From a checkpoint of a small transformer trained on Wikipedia.
Training: a variant of Muon for these matrices, 102M tokens, 6214 steps.
Each number is 128 + 32 x the weight over its row's rms, rounded and kept within 0 to 255. Layers, rows and columns count from 0. Numbers have three digits each. The size before them is the row's rms in percent of the matrix's.

# layer 3 MLP up, 320x128, rms 0.123, rows 295-319, columns 64-127
076:101183076160143081118111113151162130111165112106107107109110127078167199128070167136106115083120115193118153143104126104110114134101124106089114117082123174107115178134085112091141089079105132
087:138114100198092063187135153191112123142089118131130117112191138119150124114196137129100153122074125118174124072187154159171105112132094121103154081095218149131186125118129086146061151158084151
100:152143133168095135165122150169167181101059114167095094132127103064057131159128131146093137142156133151169112079166132120151101104137139083100135150141104112169074156195155156080108095087130176
093:137114062160103123074090162139116129063127141205138126090062201105153162135153118144147124081132086172115126120123097135131110179133145107168139125127178137078209073103067162109163187111132182
104:123142082118086100093139162169142172160085121064108108212065093129140165117131144149056160144153152098153146148103119145160100141113173128112063099080165149142094140213189131132140139103122132
105:094125153131181164127092198170156124105158107138093190131118067157124182111123091102115147075107075118210098146099094114123087155123121115117119139145171091128163077166178130100043157101163171
109:129089121125135201122099128182123153175102151110152128190173136103129142097130152145111146148165141058083143091138095107122152140117084115096094186180114072103122146152144132165119110058123128
104:121099163115142049140191134131119171106137145080094153113173142145121132074126124057164128140117117136155186133144119114144222124141104134206144111094128097141160139074194063095132080101158133
089:145130125128122083154125080122096064123133087171160090111101154107132119058126153202095148139115170151099119111149147073132060071120176180169153134131212126144121197127079092141119100185097071
090:108089118161174167100127137139089144160102080115206147167084150158152154136088109104076160138127157110091168117167138118149091123097161171144127058134181143099133136142162158154089094115144107
098:132104177143113129151072178079043079078157150156093146074112113182108149159087106189123142139124119094173157093128139148183155049163089142084133142103159134154136111128158183123094107158182110
092:145139166142207140119134116139169109144091099115147154193109199156133090072105129139202089108109115074106138140076150065113155135087115107099129157144115163121105111112087119104088051113115114
105:125151157037147158087117152087098062164124134105088126164135128155124124115105041119100076136196095165139147130139176147124110170102195163114052133136109087138130100108116049125124187064116115
115:161112122183155120135123087097081080129133135193088083097060164112095173110094174144093116133135094177130100092127131120149122167149138115160126174119132143185159100119087197122093167163126071
108:103156131127208127076100215197116126128108123170172107125175142090128096091108113108166113106151143105148115163132153125114170092135079146135174102076172073090153103141115214105125157128100166
092:102070164162127156111194152150144105132153133132111191132200127128091145120134160071159116095148182131132100091075121146143119144135128175117137121127114142117144097073137068124166116114122100
077:146131162098118131093085109068118153130096167158117116124147099166130119107096114119126123096135112133131102121101159115164131144129126046139171182185123143095121080164118141137116076099098068
108:200068150168171096133178105055083116160125164126095152102119182125091087134084070137090122152074100140165153128199147123106158098121128137126103096169154136162152082164118157102142053139164166
098:068153113154103179165083113161144147194133145186162158106180137121136071099136135154147076130120149079156141151122085129078170129150098132134166148141132119148156147079146084196078073145144237
113:138199106123137088127151182129129145135124105118120149153123112093141121136109110150136146107148172126134124182032154134166110143190135048097076166142106091082131180089184096105112100148114138
104:123124243126127089104086129097128099161152111115113116187055167124101122146066109066105145159130090143154124124088062174110098106126164204139133090164094099220085136088132130127139115126158116
074:113117126142088157132140075111145089136123170145141146149067098152149086096116197160090153155164125127153113169125138100139047159174126188164163155108229063146110107187109140132135161121135129
109:066142125143129151149126095168139141100100136163184115143154111099163111121123176103143161181150147151111148127161127241140136091137082105156162062145114108137154124150189143174150156124049149
093:146132142131174105130124120173088146069131134124140095151093115112139127138154189010117110127057111144106172174105186135113155163106125164143105072147106162124140152073136208143150148110059131
082:095075105122134086160148116080091154145161137106096119173164097119092128112133143092148130144158120159122071147143129104102108057138127104084103137132066127170179142154143078127127195128107121